python train.py --n_head=4 --norm_eps=1e-05 --init_std_o=0.00905 --init_std_down=0.00905 --optimizer="soap_variant" --lr_mult_o=0.902 --beta2=0.99 --warmup_steps=200 --decay_shape="linear" --final_lr_fraction=0.05 --seq_len=512 --steps=6067
Each number is 500 + 40 x the weight over its row's rms, rounded and kept within 0 to 999. Layers, rows and columns count from 0. Numbers have three digits each. The size before them is the row's rms in percent of the matrix's.

# layer 2 attention output, 192x128, rms 0.0472, rows 109-191, columns 0-127
101:517423500526529517529398528494454437504477539481571529474420510534480486467543482568546434441487475504462413547454493474444575473485529566554535505509441465468526489539540437475531530476493459518461520467533493498493527517502516456542426487540499504476482563488477568476430465450505522477528509500505451515512473466463521508422438549493508507423459433513530537573546434460524527491568
098:555519519472492475551453471499533603522454563597466538541537488500540483501486464505445537485444436528535504490528537466512474506426450535442538525498538511527493473426529436470478487510473541561484550503556555501430531514566473503411438633469472454548519524546568473489456474500527510502505480484530474543491554560514466521468511563485464530480521510510511505460465464461444481481564
091:449535467540459491441540628503537494477450469479470482444556529444478492490589505485511492493518478467506483467547487516511508571455523469484518505487480628510448536472505516508494483521443486531551561516519565502520502572568504410556446541530527474462555518491519488522479489545503488527508514544520509490474484498505565483409454561515464469515445554493472465530406527526396464476522
092:514556558496496454546512531477545402506475559537473483449483438467409537544531450520583517439513486522489539500494491575427481449489470453486511452513536460518520488513504442477473494471513490509521542527509568528345507444522462418494522481481471488517515542531507549520429508457585505451529570505503504493510498456460500541456522517493523493460493429432561462470470551544486472523504
098:531509466461448522494566557446489492512482497444535549569505499471531502515451524487508578546504508517466541462477518522538550457532470459438462454512521502555522538483486536481479497520516538400458485578532546528481460446535470504438481454523447529518468460466592518452493502403511486542582525560503540562509514554527560444448545506570518479525506488549480472548385479529443488491478
107:566457476427421504526488578520542558477519483456460524552550532474539515543423621486474567505533472498475430526487484488429515589441502504428482482469553504507496499459471508516574509501519470556478506501539534541523528419483510476445498540469531488481464521532504546408466569463503485533507558512529475523453526527545469461510476456416584515464502484489512546529471541506535482549493
100:521497464499445488544488454537441558598458553574500513517543476477472545519442416472504487544436443480488541523540494465566473552474502520526583506467492477487482438532436493450493479510510494531490488476490462479490394428463513472554497435458501559531456420513489439512510507521430547532480513542518467533475508523488505433455449513542534501438532458510507484518553464523604513458558
091:547555569552515484509508516522489451485527427451464607481514476502537543463455476457551505534546506411487497506492507447464583527496431578491594481485475527506520519585478435510580564472542534451496408472479448510484475475484516522543509457526473504502515538463512567492573487519495461556457475555562519504506568539476518495425484535490532500518485522483521474488532539544459466483576
100:519522486440438483520506485436463523518509526596489537524484485525506591521428465546516535505554515495513442531466482449406528421488554487448433503467485490466452513511438463473472490473570577435524420469498509522476467492457566557472494536503474479529441567538467516536462428569517561465511546518484472520501499461496535494446507501403523510438511508514596499484542549525508500516483
090:452532523516545484457496537448533548505547493503471506483491463511570443497499463458571588477509537462462573493510562504527537540578514413451503485497421545501492532497514518497488416479497476553506533439487505486457569433492478423447531474499481453567462483509485476558468488505473442603483561528463414455441458478434530546526489466473532486540494493560428496514527516552520520477509
091:464583550500493538470479518533473388525412486498487471512541491488527551430424530546520487531598484437509487535419472493430542503533517449519481462481454552492376517497508595499495474498557474444498471551548578552559467568493519504515486520443542548476426545499496521506525525492530477483522493528502511523512543494511480468490553451545438462503498485478522494464494484473469437545472
115:518538531535485500474479502461569577633442517442473470486483552475472456419490504478551553519507415491535553510512464506527530527460419478535534502458467565472389559519515522509494398483566539528488443477500542524570531518524497529516487492506508487421455468494492508481405463435539439511514553488482481483528452492482495428514500488530484491478497523490493521588524471457526490506522
092:477531562508476479464462467500445427522504478441512451452480450543511436558545488502562505430485474498435474505497453451444507582481504487511538476498502560549490517455547515529505533515491515579539555461491516523467466436497464435515504553492456537524582479518451497525396455512513538476556431518472520492480516519506505535434525497493584517442552518506443474503538411559566488434559
113:439499491478495499477469494550394492496548428534508424608497446519556544595479568538403439511433486536537536455523505540520475531505545404476425519476532478501491502471547555536457503497417510498467542441538535540546504536496543525522521516456494435532495482497463525515492508535473481511490468516466526473444517513486541556583515449508504553497407510527522456505493478478538520528509
104:481501473477483394468477473508474441424604482520459489555450453534495487544406610598546562502465519469550490465522584532498501480456474509462444517460482508554465488515521525480499573493474448505490526568480453483505505493501480464566452509497486450512525505488486493464452425534548481473436456527423548553501453502504525547514491509454488497455501506566477533523523479491477416501543
087:506403544473499452491485591587394532527552442537475482460506548459451503521511493503408530565466476522509543460458509524549458553490489520504549504472543430461470464481571504514518528436504479560436541510432487512568501494506502510479530479512427454453506452554528471416489447461494515563500558573489512510533511497524491480498556453487446516459512477488570458483491521547532534476464
098:566483497474568517445551492561540501525532404463526450525514509514497459526385582528525509453534539495483536433541523500546433505516459476494412509518574427538471500458523613515469478486432513518479497484475504487509473515536466556428493456468495474407517485465457561478563473513525472528561500519498518462507519507461562470474546457546445481498502538461563514535460463512479535528499
115:549498539460487476506470527446494504450444496469483520468620575483531497533440549513562602534524444526522521517510458537567499588494432514524494481507479488496470546546543407465503484562540529486517496522518507429509467525526516462542467530506474565484487541475421502566429509506504480424527519488495435594475480462487491532509514496560513485511491529491530512468456561559475480552410
092:509511557471527528482559505466512535533583530569469437464488461537502574494489526489478540524455483570519485542426554537477475511419427493474543554465501461513499505540474411516470531539474515513553484433492456541479510479517516441489516479515466493564510526452546546547554488514610475539466503552454581501502520501476524498586505468555529543499549472455516518490543486434591435501540
093:471420510517568507542460515518427513455472535482553533485516466473489537544534482512545431490461454592503515521503539435524488453500494542514542490487501509408623398538544432455502520508535476542482610508504458562524459488476529444491446470476421462478552517512502478477500532529453523564535539531513504548460514565451546488510535477520467513497507433541454488491452483503546508533533
104:568530414527488496478497501440475444504578467552480535427484579476459568532437531513516544504554515467461475503501438542500497509453487541474547475522377517521456522426518470511515524498468484525553536534574577540454451543534495549513450540469508474489473464476464497495525526433545478470502478490558526511554503538467472459516499511459457486467514472592507558476485572510524479577430
107:498463485475437530512483454495498559504550557474506438496526502514448447526600493476445519505438475523519512463483506552511462584476532528567509567468566474536497455497584503556524555493452462454604561514472502536530490436484497516557539595562476490493536490506521508497424457527508520449482482506528461514490501482426417515497477560577601538527460508466481520522528494514520533498546
086:528546519452468478504473493532480447576530461514458456496483536489485459483505523526569550456518449453509532585482504484449504536461524516483533529514526546505522520558444539540535517509415542459520527486489557549514482490475573598561510473559629463555517503500483490487476520501524524499454530549518485515490572455521521570442504535506588448443466481482413460531534480571514523526573
094:482526574492448484446484540520524566515547437467516489482564557518525442452442497527507543521603551438497545490528531552436541600484492512484470485454462490500412586525521525490542475426478542514489523500473495548525469476462475390428519519562543547467519484525504502513509521578538476495466484506482495529487482512491559491495535534527437478504471520448582464470547468586504471493499
115:487535505437638537482518446453466466398459521479526551504610481503516474446416355460573554487567549442540493561487520497488515516532528504497502507555479489495474507517529495534459520496546463459486511442423487509445497512531511481472492406529524493425446456499537557498500493447474471462487537511461510484497527528475485532477504487477507554469495482495495532539535536524466470481521
105:435387520515525527568444549509494474488618433484526488486479449477537480437534565464457492402478573486482426467429545492467564456564573502465511560505552503551507549512497548539428520502491487534465550492537505507533535420458484536502518478510510546438493497544518466530446474511473488522521512475536543517471496499520525516548514483526590494496483459499534490478526483467484527419544
098:525468566540437454466479575482423482537499502432518507480505516458549512521454465463578584488478548520469454536510470495442518620439495532464570453500453479518483463548481480428545504468537531520577573491479494454492414513534540513524590473543521490471587489490492485498534418556495493513464513552462508497508583508495508561503487502545488523519469474505445459521520469530524508559500
097:502516458554475498533490434459561468461479507490573571463450369517503506490434512472569500516523519487550447473501588487493438480511576449493476461493465531524481483498490418451514511495520561496422536538488540512489439586560554436545531532549546479514511485458462511463495466403509523420462516466531511524503457503480466523500517482517553456479477482550537528531524469491505576456469
109:528494542505499530500519477485484511485465542536416495510538588535500511555452365487569655471576430522497530529485438463456549558482501543501572488477423520471559551544462465486536464540477522553500470520528493490502513510475502531495486451476492543438493486550481461514617447494536470465518547502506485485545472548513515507470465476556532526539506503542474508539495558482476497513506
092:538480517566488471574461444552548533531495511503557472535488403591547513456525450466504463480460491535512545498513562577450454439536486491483518501502454484479459529509492479498462496544503580475424487458514479535553580552569483473468570531494548521519495498517494537575508488499471507476515489468420536489510430417456529497482525534526499418414475481419438510493493541492503486534556
081:475528532479478487481563509440519547406467516516536568454498441470504539487530541572489506448490444484489462429490461498477484460494608430542451474499478512554516530467539487515467424538557502490513422499471550467505531510552452520488507515427468518565426540510502428488559502508554525504567515499399523563476534456519467500469558437470501486515483486514486488458493519495423499406491
094:446460462543481495537469496460484462525486434457566520517552435527553498513518555409479439493505478527415523447468566467512454496512509546470612491456522476526585478469482515513430460497544428572451471518476461502429579549515439538543475489502482489561506460540502468480558503580443514579495515431437509497495508486461493460458513508486485487533466508475525527479502498566529487520556
103:563543482463517478451486528514524469578526439501429538504498502555542487544535530463447512543553500488469438500514557542523483483450499491401550582539509509438489526466473506509458418533511430460516499499505483557444461482479537476514479463505490445494568510591505535503541477466538489519450587516488581555495479492435561452500553495450492462536489571526421496418512464487471507521451
104:491543528517441523452517468492526450529517461492476447493486542427546475556442522561578463442524463524492574426561473534488479505542508479456526482511510509512441462511510508499465433548549557469468482463480470471526550502541502496466554458532530498556522545452528518520577583579519506494487527459500575510502477461440540539518481504471448432488480467460458447486445539537405430423453
113:611517530475459531519449587497470525520487530471518593498497591419487509474525479483342524561541440482470470533440513478526498511533526489475545443529474482455479533551500524469531528490505505524480486542558467571493527500491438470481510461477487422420491536508505452516531485449517526513547552489477520448445445537535493474478476490530524479492523395517489503476510466527488520577532
094:493488535500472431523510469455521487436546530536542506399536530458490425533491450495491429531518429497548491504482516488512504516521588525415526481425471486406489548482513455474560494520534515505587533467519463443497446442544498590451500530464530509447424421486456487488496498521514548466478478507503513471508454542443492497556440464457475536574558522519541564503504510465488498514430
090:396551533494512536515548490516465490563462498451546464534505496510499402498578447511490484498493503483464499453468537539499493521539522503508527489434465549471470547512555497491470491471500513475515582521559586499543509484445524497530545474574462428505481580472552437498559499440462535504462521525439421467426474601513572486487557513452531506522524490503538591496510461462492491534554
106:435474474467516478447543511559422512536426510535507498503493423568575583570511545475526436505436486530467520449502528553547529445482530481485465500450460462445503491447524545470489484468490463526525539553427500448509531534525422478523479509459460535447489446539563512499465536545580518483442442499506555481470509526457524517512507491436436503628507521486465486529477483508520502497439
115:523547527597500467467525564505494502556540469472491457481590518485496466491559446473528500527523502460524497508429523548507431596511456548488513504520447523493495572476496498549566494539472514493513521540504448496506543472478527449504481549523449505527441553542462470495465475556437454485407481488510485543573569480509557480508487440572570439539496508509439460552496460582508554569525
102:500514534543469501526484431489493492521431487505460435424507554420444426561546470532538457491546447538492533530501483459493518584502497522498554420448484506517499455541515481444574461551490518488467510517439467444481423511459477432507466497529523452470518443436479468468521503488497499513472486479524478502532562483472523583563520441498559491545538527538509524431531437571550521438425
097:512434481444455552517534486485512415490557502476452454462521507484494478524467494423565535489591514442483473524435468502490516432547569512446598538497464498476534493521516517574578504532510503524496511486513481491460533517445509524471484492532481459386503504521487466571503483458577552496567487472552623457449505491471477543487451528450535486521550460511454540541515503501448481531462
117:486530471474509533543489464455594560498501504539555493547548509440467456499532450458515486490425451454487497518528545511457487518517501575472494434455569554565464537502463552544505423533550494461513512483456471541501469447469433554534492493512459514534475439499504548502479522523543546461514474494531500465541548567471483523515516489389541530435478493553584571489573460486500548482586
097:522459410421473491479508526546563555490463467501529574508463497469507505461489498476491602548502469523515435517489478529440430489492542476487448446466519572486445620475428519502456441574489522491488459506520467478470466529497488596504454456520432506516526554517625487435491540451473495467532461502525511536522433510491479470522472465493484516552538538492522521482529492446511497501437
097:566468412397552521499574490443526501420522541524508609488489492467487493480515447505471584516540574505485447518449532486477528457501484550459442555590513427419506496521542494537473550467543421544502515486455451452552518526556473525524502523506551497543489506556504566537521496485497537581515527499516425448484496513493443529480487534515481490445517510501499557515529509563483500482501
118:478543494496485497524497485542477526465474477546488551540546517568548515499499474395519554508433522474440554508459511548563459528488478517455543504464533575493510548415503571550477417508474506484527486531488502514526420403528501521566499450472560461515551511503488525492577512502515532521450548552499407518506472535489485498500446531540471532464515478546425509490510416471565588553483
100:483536481462547491481556522483542437453474465510494478507524489469476450485483441480507509373555506441570522493443466543490548524487524594453423521519466485457494483451507515553519537500507416473483489486484491454568508501481535466508457523540529459527449492552440506590475439516475556520463531447431445465583517486457469482488448484529458436469542457492462511497454479454489434555436
096:526518484532528579492541554498513513416452481547489557450531472504539472473452434429514542497512504462518537570444511468491505473464496560490466452490415569503525561552392511483511512509479515550502562437547506572466448470535484506492470498485564469478503529539582432558555532436546508537482561516517493513525452510479469480448561488487427479559521484466452553539481527552467467503513
093:510502458471530522583480479467481472488467469494533539470528554493462510499548469478463512467408536471514543531543532518417515559495463519519501510443473492521506494544443463490499513532490432453512467455561496541546506509469497448575573508480400526570588509491482507494496558519498553477573442511444467525458541494545442444441456536511487478402538462460549489495536423516507485575564
092:469474461536559471532457512506466504518502514550531553496504383531566582525583499470426444508419545461471541493466537490490494435462416569548462515489472516524512546493467537441473520505475511422491470565500506511471512515559537507507511544476470531479486471515488515507538584537513490474459458490517524422581466441493459502586477499494433514518445421508538494539474507534574492469538
098:483514516548552556532492471522463554573463452541500449470520445508474468440573552484445473533416528486493509568494576467536512535494467453543497536490524519468451530409472493516421451498472548470535474462469496398528485513480532493524479459548482467538448551440545434465457502468478549442402482502496474441483521482499574538454548496509487548508482507445500462513531491428533500444539
097:533535600522525483542439504509506430561424450426442502463549442511517420514490511431490453553572419416518476589516490455476426466478438521488509436442496447518469495506456447463564490531524558520492445487569522531519521515514563491545497500524507544503518499529505517525505494480545501473456548514475514438480533448486496515453443473455519447500522522528455515509508423494516484552443
101:612528480532539504488540480464422552484491517538447479524462521487479569511514477533420525490490494517481497500457374458460491429533497525481509558545523476444518467535361587554524495524506528417482466533555486425526444468490458462476474491481472478511571493454476458543515528518493468484453502475459457534519532486511502522499544497550521502560480520527487500475534416506486524412488
096:596527539450512488533524545433505517362479566537494503503505463475491532532422442491520556509535466486481458509502482485453524543483508553525467500564484514527530416549448527505529548536550497463478472411593475604507534559469529424507513512507526487538550450485553432475520530569498515459512521517464481491507510528489538479486526562455502536512493513422512517525531441519472449447490
091:476530516426431529481540589496527508466528454465551451507581422479534449504491519488460486534492420457535479566424590518494507495473490517509491484520517524501489527546521505549484567536453486484574502443463461550448511532473506482482562538492457492527504513566461547562475392447532576502466472547532494490486544478533484491482501515500606522474547498495485522451456435443471489481567
105:479476567519480445491481463574482523524505428500515469518480495449597472488510564512521419454523510432459521503496524500515508608553503543528493479476425530421481472482505601538538491514487466501507526495512505492523486526482557541540449561507561511573456481531524481543501463514520549469525453529493544462641502513485405425503557514518480539483529455466508464532467509489530568489474
108:449492485566495463420432450495539517498454503483504408453413482495499519467499514590531421505435458535458612508537469507543542522503512385607493490534458509493484472438565546456458409494453477517391497504488470494503482499525487502463543500524493448511543544475466482529524468471489518542560519501497484499464487509524495490517455543498532433483509475466447467517453502505497453540488
087:536576539451471515527563532504533440478561476486528504417503476456547575455472536434510466442558557530529423457489514562442579483481554520432521451514505517507526493547485492534524511457494465461457399546517466526574491463486461517414506510501554535491528457529443432476552514459533473506521487525495570477470466480542529528432468482527513501551531468548499501452408481503466477522500
091:509467453518451517557480516503517624476529487496532482534480544442495437515544486439471441527466417483540478497454537534464477518509473513516511462559569482499507457495400562532537469556529526499529557468484494517592538529501405486459493483481497404492514500505442508497499526558554499560456472480481522544448468450495463477472554415452560522493532432526503486477578554522517492476464
097:504562549481500415470515398472464454503508541518459453529492479576502507598507454476600450536504488556513557454548466576492464503479500509575481492487527456501489495459497452484488486448489555519459528525539534537482463501422531513521491481423500499445512476520489501504501462489560530422533507461479451539435515481481470511545470514476511575564521584457526461530464569449507513585464
105:540454456445474469506469477532540494563553468522557457487489523578502493476577482508476480412502593420428470522430527575471498523478544479470421476489528562515549504464472528488514468517509468525485483549464475493496415564458486424445552500484535521532501459516430488507553530436501527518519533493592483533525492520511485516462505471534508411551453534528502492506482538547572466556449
099:524449546492459458498471507509448455524497501397547493504457544475486463459560519480554430436577489494492486457474455509463432446561562495496523482533498528421529467464488544493483466491536537449611492523493598550454506483511479549486487496470496489420522458473514472500550518431488544527506508491507517435481511521478456512460493541473491481507570468560545504546576534519471513621454
079:442497465487538595472534487475514518473549462454487485490453557482489446390506519513484506514523487483540444540497473507493510481568499473513479486539477493547470526507522559515538552539463485526613487522473499521514511494563591503526544470435543575539559507489427464432458424504489424517498424458478517428486517472556548552564479484512561511508519515542488506518486474408510450541443
106:474498515485462480476460543476508459498547481442518423539531468470533430529479580529543501411503476464470510452559473533578506512510516495513504588470543517586475520492504521481483474528504495443487481521470400465474432515463544496483563467534446516424453442541472544449536528513506451447482447472505447508466491494520541419571457473530534580522517451472457572507506566502540500429480
089:498435475479509501499510519497424551529414506513471449499556512521528536555540497571422451518439453552508475523482519443485528548489471516497472447555497511476512570538519563500518532533418493489438480471458440457498471527465460516514462521440493528487535449580524427490493519439463571484549487485526583480530576471447558450498550495533559523436545542517454492492494523478593478556494
098:526468452464520574354525534524432552449499464453450523545547555447464543573489532540481534492500454559516489527505519445537459505583481487436480514517502484474449501531501563535516479569480543529453440502512505499513506514512488522523476495475477556477472435529565504427485540464438437480470457572516582515507481427466497526485447450510429516519505502514434512482452520483524464447512
102:557514565504487558512457432474580453505542564530445472475447544507444477510527415519579524470563489509487566455538418502453434482503460522542485543534542418502545489478449519482495510483470533509554495439445520536458498534574528512555487550461522500545548495503571497423510483473504505512549515474504545519552490491548446587465443498489527567471539536445466517504508560498498485456455
099:566507459472505500459475464488491643534467497562438554517467507493498642483535459484444528497527518539548491509482502487488526474450458491500574512515572458465528492446450574509547519542471522464435513481456522521547488571542521502524440511550524496525488471474525518497515521427601504518490544454440509515506514443467454510555510496545563478523542492491485511528554503507514461585558
094:453577540427489504524533493476538521537475439464470461478515459499491477415559533448516472446584524432400536500491541541512473513524493448524506509514460480469462479512535496520511425452541472499513484557495462481485464458450484475538463498434463485501543461448484432477474605469504479498551557502481517521580484515463535486464546497644464532540511526416494447485487494461542503523509
102:524543455527544530527523465537455551455461500498489512526489527521468570499522455565468419438508507499559466431463477495548524448483473421541478503546468440432455507438551564542412528516522518524447485454554555517555492421488523539526444517529485539516501547508520460485473558580488468481502474504503460503541562507477607499538556555493479537512557465459483490492530453422534483462459
103:484398489479554443513537515499512553428524508546498558570516519532530580529492544540376512594465422496508433498490463457562562355518551483489491520540557437537459568443523555540460501459502523536568506514495510526515463526455520500473540501470461464500473503517513485474521529521514514440489449502516553552522504479481524474510502529482473546445455528471475494495548482482507490470511
103:488547445488530450415529402487560504505467496509472463539503484532440478497554426515548470554436383496495533459551547559508517534419469439453494530508502449521438518473533499439462427486406487569471524508479509547425534511467481538449438498468490524511480489467490478493500479588483481506488474407463476577521456450468512518486494440492478494541492483529521467480503520464455475524493
102:538502483466452423557600527499455447441533475514476575510454502513537533470488517454541508372476597448454506520500581570447537453474469539490512528483454526497525488511507450519484563473488411489536536499497548528520512555585505506412559502599448507537521523467482468540536481484457501509518492504460439512534507524434503477471523481491490516440477516464487534503517483552528480507549
084:530534478504412556495449516527536542471527521445522570526502472454531560465526522469444470463461515519468486522484520474525433545530531473505484427477459531476579502477506550568491441539505585533535489504522450541517506527470494583525422474493488449536518534525551461527462508447434500607540509492570430505469465483491447428565527551516445492520510537431455533497469517565551537492504
091:491536501573494543494496488536481563492484535564556474516453425509555507504493464505537429470443462533513486496463462443556464395507558452537496467482484518482420459536518464484501541552507589449557442482534478560428499450527561562509507440555422503499478546488545537488508458536468454459430488511531479459468442541460500528529469438554476482422503494488455543501468467475545537497510
095:599572511464457490504464468492526491521527558485487536485491521494582596583489476495401553466535473517546417480461475475496491481486467524448528532466438460437521534505497554554507512530439539501534468480525466520481465514563507509492442580490579452415523462512479513447430417485478460485541541514473480468475481529494515549513479532535515467556617471516533521526487486461517489520502
101:476485534510469453496489509541438479564493493458518417490471467560513460544449544438592502496456500508456498475455523550446489557477551567533539498455541499480479570545473501469545463505500580411551497482510470541547479536527508572492446479501451493435492557519511508531525492528499464508466581523494532441498423443445482503508569521495504503602501471537475423538508554413525501511469
101:452494468528496551501449495549517554599474543513498495493514499514501502522482503497588499432510551544548471501439473491504507539526530577469513528417508516473493521535542497455546499488467521452522503508463407555490504472460476598509442455394427480407506521518525520516512486525496512518442469479507570507510445526440523463520535433600517508594457476472499591511485507466494514496547
097:459481490516527455538507495493523533494500535492564456554465510514459438459512526526599466456556539531479509453529497507576487459517562492527460533493517468528526370547517497451481493528507489474480511498555515423422469540448443541471488429448528490415506533519451614401485544477516506472496511502459518513464536414473532556504505517507450454451484476510492423553462475543483487501507
105:471518496450507437440480512472480468487523498538424547525556481545494468512433494467509558452526510458520563504521513494484467579416447564469397512551491490522455553586516392515467585497518475554457524531498390552520528455497497503483423474532521482494487489495573566520491480508501536426440496514526519539495487496469557491502467488566531523495545514469457463497481424543481487495518
096:526474506457520444456499498509512509475501516581542529503547495494550459436518431511495572468542538512480534493487526493450535550485544459471440531514456489540551435480505403535484481506463483504481487584518517490470469446503515489438536468460435475500532445534485473432527596498440514492528526491473490457559492533480528527567442491522517503476566514403546390481512499451497403562443
122:568535526560498439553533504495403477507456490521450628522564517544597629536501458475444593507457516436502444527482458479499486533439467530421514535542525489507460510507509518548482521490488536498448454502506507478478513534510476461468479472487504533453465481492497522510422484481532485499461484458450492497488545464509573519416455476497506538506550423476511465501547455512501493477563
105:467479563548467518434482470507475459515489497496493457448504503512570452564474447443640430499584440499508529488497485457476485535502479557512532486511447521502533453533445469489600455503494518459483519517525500527511510539479509559509506528528598556551514484521503443517449518460430566592495488519569464486541463512474487505442402507488473479573490560552479472534521508519504481489475
105:523529543485501499497524451520427502527516454515405482445469508548547553383499460527509461468523504502583523490538521573499514475540507543421490535473513410470450477534522560492453496489570444516492474475507497521486458505507481518544521477485465540443458438461469493499535512478482472512490472482383542558474548503451468558528603426490538489507530539479585526499511465581523484528489